From a checkpoint of a small transformer trained on Wikipedia: 4 heads of 64 (1 for keys and values), an embedding shortcut.
Each number is 128 + 32 x the weight over its row's rms, rounded and kept within 0 to 255. Layers, rows and columns count from 0. The size above them is the row's rms in percent of the matrix's.

# layer 7 MLP down (transposed), 1024x128, rms 0.109, rows 649-695, columns 96-127
size [127 113  71  89 150 135  64 132 132  84  86 128  41 109  60 117 103 131  57  80  80  98  47  42  46  90  85 127  71  92 147  65  50  39  19 128 128  49  34 104  96 155  42  68 107  34  57]
[[172 108  98 125 133 106 101 134 113 140 150 116 109 212 144 132  90 153 120 143 111 129 145 133 173 134 112  97  98 101 197 120]
 [171 164 146 107  98 177 146 107  71 141  81 178  78 184 170 117 182 109 107 132 141  92  89  66 112 126  91 104  42 140 139 133]
 [153 107 142 114  74  69 123  93 115 104 138 123 108  72 172 103  74 127 110 150 172 127 146 126 139 146 127  99 154  94 140 126]
 [152 112 167 129 132  91 120  98  56 183 158  80 123 128 111  85  83 130 119 152 189  97 158 118  79 107  88 115 135 107 189 120]
 [184 131 109 166 121 145  97 167 124 121 205  70 121 171 180 162 123 105  80 160 129 132 123 114 174 116 134 171  83 104 123 121]
 [108 165  93 146 104 133 115  97 103 137 126 110 101 132 145 129 169  73 171  99 163 218 120 161  67 166  96 125 179 133 110 114]
 [ 71 128 136 124 119 137 151 137 134 174 134  31 162 119 114  78  88  99 112  18 124 148 152  94  99  81 154 109 162 155  92 143]
 [124 137 145  87  95 128 142 124 186  81 100 146 131 121 154 120 154  49 114 139 132 125 109 120 141 183 129 115 163 133 153  87]
 [ 93 150  97 166 116 180 169 144  72 122  83  53 126 169 157 174 129  74 113 111 117 104 160 147 149 121 101 129  99 159 142 130]
 [101 151 122  90 143 152 127 179 122 154 127 139 125  97 135 157 146 139  99 119 121 129 170 110 141 144 159 137 124 126 119 108]
 [117 137  63 131  86 131 176 126 165 136 157  60 120 167 130  97 182 130 129 190 139 106 150  98 128  84 106 173  30 100 100 116]
 [ 76 151 173 155 167  90  94 172 155 189  84  66  31 114 132 153 128 165 110  98 142 122 130 108 114 155 123 120 121 123 114 161]
 [122 186 142 171 149 116 135 134 108 177 129 176 153 102 176 146 133  99 151  96 152 139 154 121  90  94  75  68 103 149 145 148]
 [166 149 157 113  99 106 141 183 141 167 163 135 115  74 112 137 156 140 155 161 129  86  81  93  96  94 165  96 132 126 113 114]
 [119 111 149 107  89 140 109  82 105  34 145 158 115 152 139  92 130 107  84 145 127 138  96 171 110 177 121 116 201 163 194 143]
 [163 139 153 120 151 116 115 152 112 116 176  88 113 148 111 176 154  61  76  87 118 138 102 110 146 102 103 114 139 196 179 124]
 [143  83 132 139 139 104 133 153  85  91 119 124 187 116 110  93 149 119 147 139 101 138 153 158 167 150  79 141 170 137  90 193]
 [ 97  92 124 105  76 149  99 171  94  88 192 130 105 112 101 144 146 118 134 101 113 157  72 122 168 118 122 148 137  58 132 103]
 [ 91 170 128 127 145 116 138 110 202 132 174 109  90 100 109 142  85 168 128 118 116  96 138 155  88 157 141 144 103 172 176 123]
 [150 177 102 102 101 143 131 181 185  81 159  63 135 178 165 156 121  95 162 132 160 100 146 120 130 102 125 148 137 100 123 123]
 [ 93 115  73 169  86  67 116 150 139  80 205  73 124 114  92 110 160  92 121 142 194 122 147 167  79 140  73  76 163 115 119 129]
 [139 114 189  70 130 131 132  77 155 134 139 190 159 134 115 154 117 191 129 122 117 107 164 129  89 167 144 113 139 126 152 145]
 [ 72 126 148 126  71 153 118 120 100 129 109  95 144 167 146 166 120 113 128 172 119 215  83 116 126 173  65 138 146 123 169  85]
 [125 117 100 125 123 163 172 177 153 104 134 111 143 211 142  96 178 155 140  61 143 151 116 116  78 174 199 118 127 140 132 133]
 [153  92 132 134 153 149 117  87  91 122 161 126 184 152 133  88 113 154 183 129  93  81  84 206 150 125 132 138 155 122  99 171]
 [173 158  99 149  95  88 143 102 140 133 188  97 147 169 150  99 151  83 106  99 140 146 158 129  89  87 141  87 188 152  82 115]
 [100 116 159 164 148  50  80  98 120 104 170  80 159 159 122 175 133 152 187 179 161  97 123 104 186 115 123 118 133 168 156 118]
 [ 80 151 165 150  85 188 156 207 116  76 136 132 116  68 172 132 164 125 134 133 166  90  80  76 105 150 159 143 143 131 126 136]
 [137 162 141 139  99  88 114 103 173 169 112 149 166 103 106 114 101 141 123  93 141 136 108 158 118 107 164  94 171  94  87 137]
 [ 97 104 158  94  63 121 137 157 163 132 155 133  89 108  79 157  64 101  45 127 197 118  91 120 167 135 113  93 150 121 113 120]
 [213 152 118 189 168  99  80 118  88 127 113  84 114 169 163 119 117 160 108 126  99 157 111  62 139 124 109 102 106 119 135 170]
 [153 131  48 131  82 156 162 162 189 136 132  91 134 127 164 138 126 119 111 161 126  82  96 112 129 147 188 141 145 145 129  41]
 [ 77 154  93 117 118 117 116 107 115 109 161 149 172 115 102  46 165  76 117 148 117 139 130  98  72 126 105  76 195 151 164 147]
 [146 148 135 165 112 122 165 148 130  99 132  88 106  77 157  50 106  88 111  94 169  85 159 153 189 143 152 160 113 138  80 136]
 [ 98 130 140 110 132 166 118 124  79 116 147 109 105 104 159 120 105  99 143 127 155 147 130 125 127 152 178 149 145  87 127  90]
 [146 142 138 112  87 166 114 139 159 137 110 168 182 177  97  52 114 119 116  61 114 164 178  96 116  98 137  78 105  65 118 132]
 [161 186  71 119  99 127  39 124 153  63 119 106 132 178 166  94 130 167 103 131 139 118  67  63  92 145 119 164 135 121  80 129]
 [114 147 112  80 156 116 103 131 149 125 160  83 150 132 119 127 140 125 107 141 149 113  88 112 130 150 101  96  95 182 159 158]
 [121 120  92 142 106 156  85 179 138 117 131  71 145  81 138 105 125 138  78 134 169 203 119  99 195 125 174  98 138 148  97 139]
 [104 118 169 205  92 125  70 144 149 172 148 166  79 159 153 167  85 161 140  84 179 134 140 122 116 148  78 179 169 106 104 104]
 [100 169 154 160 154 103 129 101  85  83 126  65 145  99 133 101 147 141 102 116 155  79 163 138 167  62 128 140 120 127 149 112]
 [168 120 100 149 143 110 156 118 190 140  96 123 124 170 106 168 129 125 104 162  84 145 128 160 105 104 120 133 198 100 171 170]
 [ 90 146 111 114 175 125 195 126 165 137 191 133 103 150 113 112 116 102 169 108 196 109 110 184 135 165 114 143 103 133 126 167]
 [160 141 133 172 128 136 119 126 129 109 138  83  97 129 159  76  66 113 129 144  99 130 104 114 113 102 102 130 181 103 151 103]
 [121 160  80 117 151 125 114 138 160 112 184 108 101 100 195 111 200 154  93 153 171  78 140  98 134 145  63  77 101  82 108  79]
 [ 60  92  43 150 115 135  65 145 106 123 129 124 132 132 121 170 134 151 145 135 143 135 109 173 119 140 146  96 106 116 139  94]
 [107 121 137 158  76 146 138 154 141 158 105 121 131 165 120  99 195  71 117 128 158 181  79 119  76 153 114 114 127 135 190 117]]
# layer 7 MLP up, 1024x128, rms 0.356, rows 650-695, columns 96-127
size [116  73  90 135 130  64 116 132  80  80 118  44  92  58 109 103 120  55  80  76 103  49  39  44  91  89 139  72  91 155  67  52  39  16 140 133  50  34  99 102 152  43  65  93  32  56]
[[114 146 102  49 171 136 132 136 103 149 131  83 131 165 123 123  99 136 111 139  87 130 109 131 135 120 159  93 164  95 105 142]
 [121  99 141 119 151 118 134 142 142  75 119 161  94 121 159 155 172 100 175 133  84 101  99 139 107 157 132 158  83 142 114 114]
 [161  78 122  87 105 138 124 114 123 142 102 168 126 135 116 137 208 122 159 184 129 133 120 190 121  96 171 101 131 134 122 128]
 [133 163 116  89 113 121  96 102  21 105 109 149  41  74 110 127  86 169 113  77 110 130 106 157 164 141 115 209 119 163 134 149]
 [142 109 104 156  98 124  73 115 170 102 120  92  80 160 100 105 114 186 138 156 106 156 121 121 125 141 165 114 220 125 107 140]
 [ 77  98 159 132 130 137  98 100 121 101 140  99  92 144 117 125 143 143  97 169 117 137 104 145 134 164 164 123 144 134  69 131]
 [218 136 162 119 100 103 162 104 148 121 106 166  88 212 123 128  89  97 159 124  36 118 102 124 124 143 166  71 161  89 120 147]
 [ 88  97  92 128 150 112 113  73 121  96 125  95 123 168 148 176  92  58 178  97 105  98 122 107 189 137 175 178 156  98 107  68]
 [153  63 120 112 118  79 151 124  80 141 117 106  89  99 166 153  70 150 135 107 141 113  69 167 111 140 179 116 138 101 140 103]
 [169 187 152  71  97 137 105 223 138 156 177 171 141  60 177 135 116 142 163 103 134 143  93 106 187 104 155  74 125  54 129 111]
 [101 149  55 175  88  92 116  86 108 146 190 131 146 136 110  48  88 193 136 153 134 173 134  61 167 124 134 178  77 127 132 124]
 [128 107 112  70 141  35 167  87 153 105 166 174 119 113 138 122 147  96  99 183 139 105 127 168 162 136 160  95 153  39  71  90]
 [132 131 118 112 127 120  54 108 120 113 111 128 133 125 114 130  77 122 127 124 125  75 146 148 181 142 125 137 126  84 197 161]
 [160  65 122 108 121 136  36 164 132 108 119 128  73 137 124 175 169 147  85 127  98 110 151 133 118 108  69 162  70 148 159  68]
 [136 143 191 140 175 141 131 109 176 158 139 196 160 140 106 154 126 129 162 119 113  98 162  82 106 119 129 120 109  19 116  47]
 [ 76 193 137 192  80 140 123  85 163 109  86 147 139 147 128  82  98 107 117 163 152 127 122  94  99 119  99 146 175 173 110 161]
 [152 142  67 127 110 132 106 149  82 118  84 169 144 138 186 132 163 134 126 200 132  56 118 115  95 124 132 167 142 130 126 149]
 [ 85  93 162 152 113 156 185 111 155 112 136  71 103 136  94 126 147 153 130 142 158 122  82 138 157 174  97 169  89 145 128 128]
 [197 115 147  85  95 112 148 141  92  93  89 123 105 142 128 104 142 140 141  65 111 128  80 166 169  99 107 134 139 199 140  92]
 [125 102 125 153 153 125  85 138 135 112 122 143  99 137 128  93 124 118  93 131 101  68 154 118 208 145  96 127 164 118 145 109]
 [118  85 110 112 148  96 143  87  94  85  96 202  68 185  89 114 153 111 160 139  80 129 106 126  88 142 140 130 138  92 112 113]
 [122  54  62  86 139 118  87 136  88 106 185 149 147 145 138 133 148 101 146 131 124  67 120 111 146  51 113 116 105 162 176 114]
 [ 91 113 133 153 101  78  86 127 126 112  57 139  95 148 121 140 108 140 127 137 129 180 104 125 168 142  74  77 107 141  57 165]
 [ 82 159 170  67 154 126 157 128  84 158  99  52 120  76 121 123 143 125 135 137 151 166  92  85 193 129 160  46 102 227 133 141]
 [ 82  72 183 166 147 130 131  93 157 183 128 170 130 157 142  70 118 159 168 148 165 100 182 114 120 110 129 112 144 116 100 141]
 [117 106 115  92 121 208 158 139 163 140 110 128  94 122 115 150 125 129  69 128  94  83 140 216  93 148 143 128 114 122 135 155]
 [ 76 174 147 133 177 148  69 156 144 127 100  88 138 100 114 151 134 146 128 104  86 163 161 169 133 116  86 123 142 120 107  73]
 [107 119 123 154 142 107  76 135 132 114 207 104  89 130 100 175 190  99 135 147 101 116 106 163 204 150 154 160 144 174 115 120]
 [103 172 114 171 135 120  87 191 149 153 154 190 154 160 114 104  86 160 136 121 114 121 150 115 173 121  89 137  79  93 109 149]
 [140  94 122 145 127  76  94 127  95 163  92 162 127  62 118 193 146 152  94 117 156 163  98 177 147 124 158 132 106  71 129 125]
 [117  31 135 207 101 157 195 122 120  68 129 146 137 138  84 140 193 139 110  65  90 182 196 151 110 148  99 119  90 181 128 118]
 [ 90 113 121  83 120  83 143 154 122 161 175 131 103 158 112 120  79 142  76 144 121 134 118 130 113 108 141  81 102 100 102 157]
 [ 91 155 170 169 132 143 115  64 121 171 156  98  91 139 148 146 124 149 136  91 114 128 105 131 146 100 118 116 158  86 115  70]
 [ 88  97 169 145 192 147 107 177 114 112  89 121  90 104  74 124  79  62 160 111 127 106  93 119 147 103 157  97 121 197 194 121]
 [ 57  80 149 117 119 171 102 133 126 130 121 100 126 115  78 154 123 118 155 172 155 174 144 149 198 140 138 132 191 124 110 146]
 [111 117  86 128 141 118  61 110 123 119 136 213 165 127  96 188 141 180 130  94 152 132 105 146 109 134  53 132  88  93  96 145]
 [163 203 147 168 112 207 138 145 125 122 122  96  65 177 165 105  86 164 147 139  90  91 127 151 157 106 111 133 160 147  67 104]
 [ 78 145 157 161  91 108 123 123 101 155 107 182 170 140 112 128 133 190 118  96  48 127 157 194 108 115 174  66 152  83 118 142]
 [156 142 137 157 108 144 163  98 100 103 146  77 160 145  70 127 120 165 137 166 130 167 181  94 169 107 119 200 109  79 158 123]
 [148 170 152 153 114 217 111  73 151 123 107  85 123 132 118 105  75 100  91 152 146 122 170 145  69 118 157 176 154 134 137 102]
 [159 132 112  99 143 203 111 109 109 141  94  79 120 158 113 112 130 123 134 177  93 152 127 143  55 135 128 140 167  77  87 155]
 [133  80 111 123 151 134 162  98 122 180 132  28 120 117 109  89 150 150 141 103  98 142 112  92 100 111 110 114 102  95  86 113]
 [121  77  95  86 168 112 110 114 193 131 157 178 138 111 116 153 198 128  96 115 165 116 134 117 122 112 157 112 144 166 122 172]
 [203 118 124 122 119 169 130 128 148 142 152 167 114 192 156 130 153 144 127 135 228  50 149  93 176 108 126 123 129 121 109 137]
 [165 161 195 153 160 130 178 170 129 101 148  95 135 102  90  90  75 166 143  78 105 127 161 116  78 123 105 139 181  96 153  87]
 [163 113 169 144  79 158 106 149 129 117 101 119  95 120 132 141  63 176  82 147  99 111 105 119 134 101 114 126 203 126  80 112]]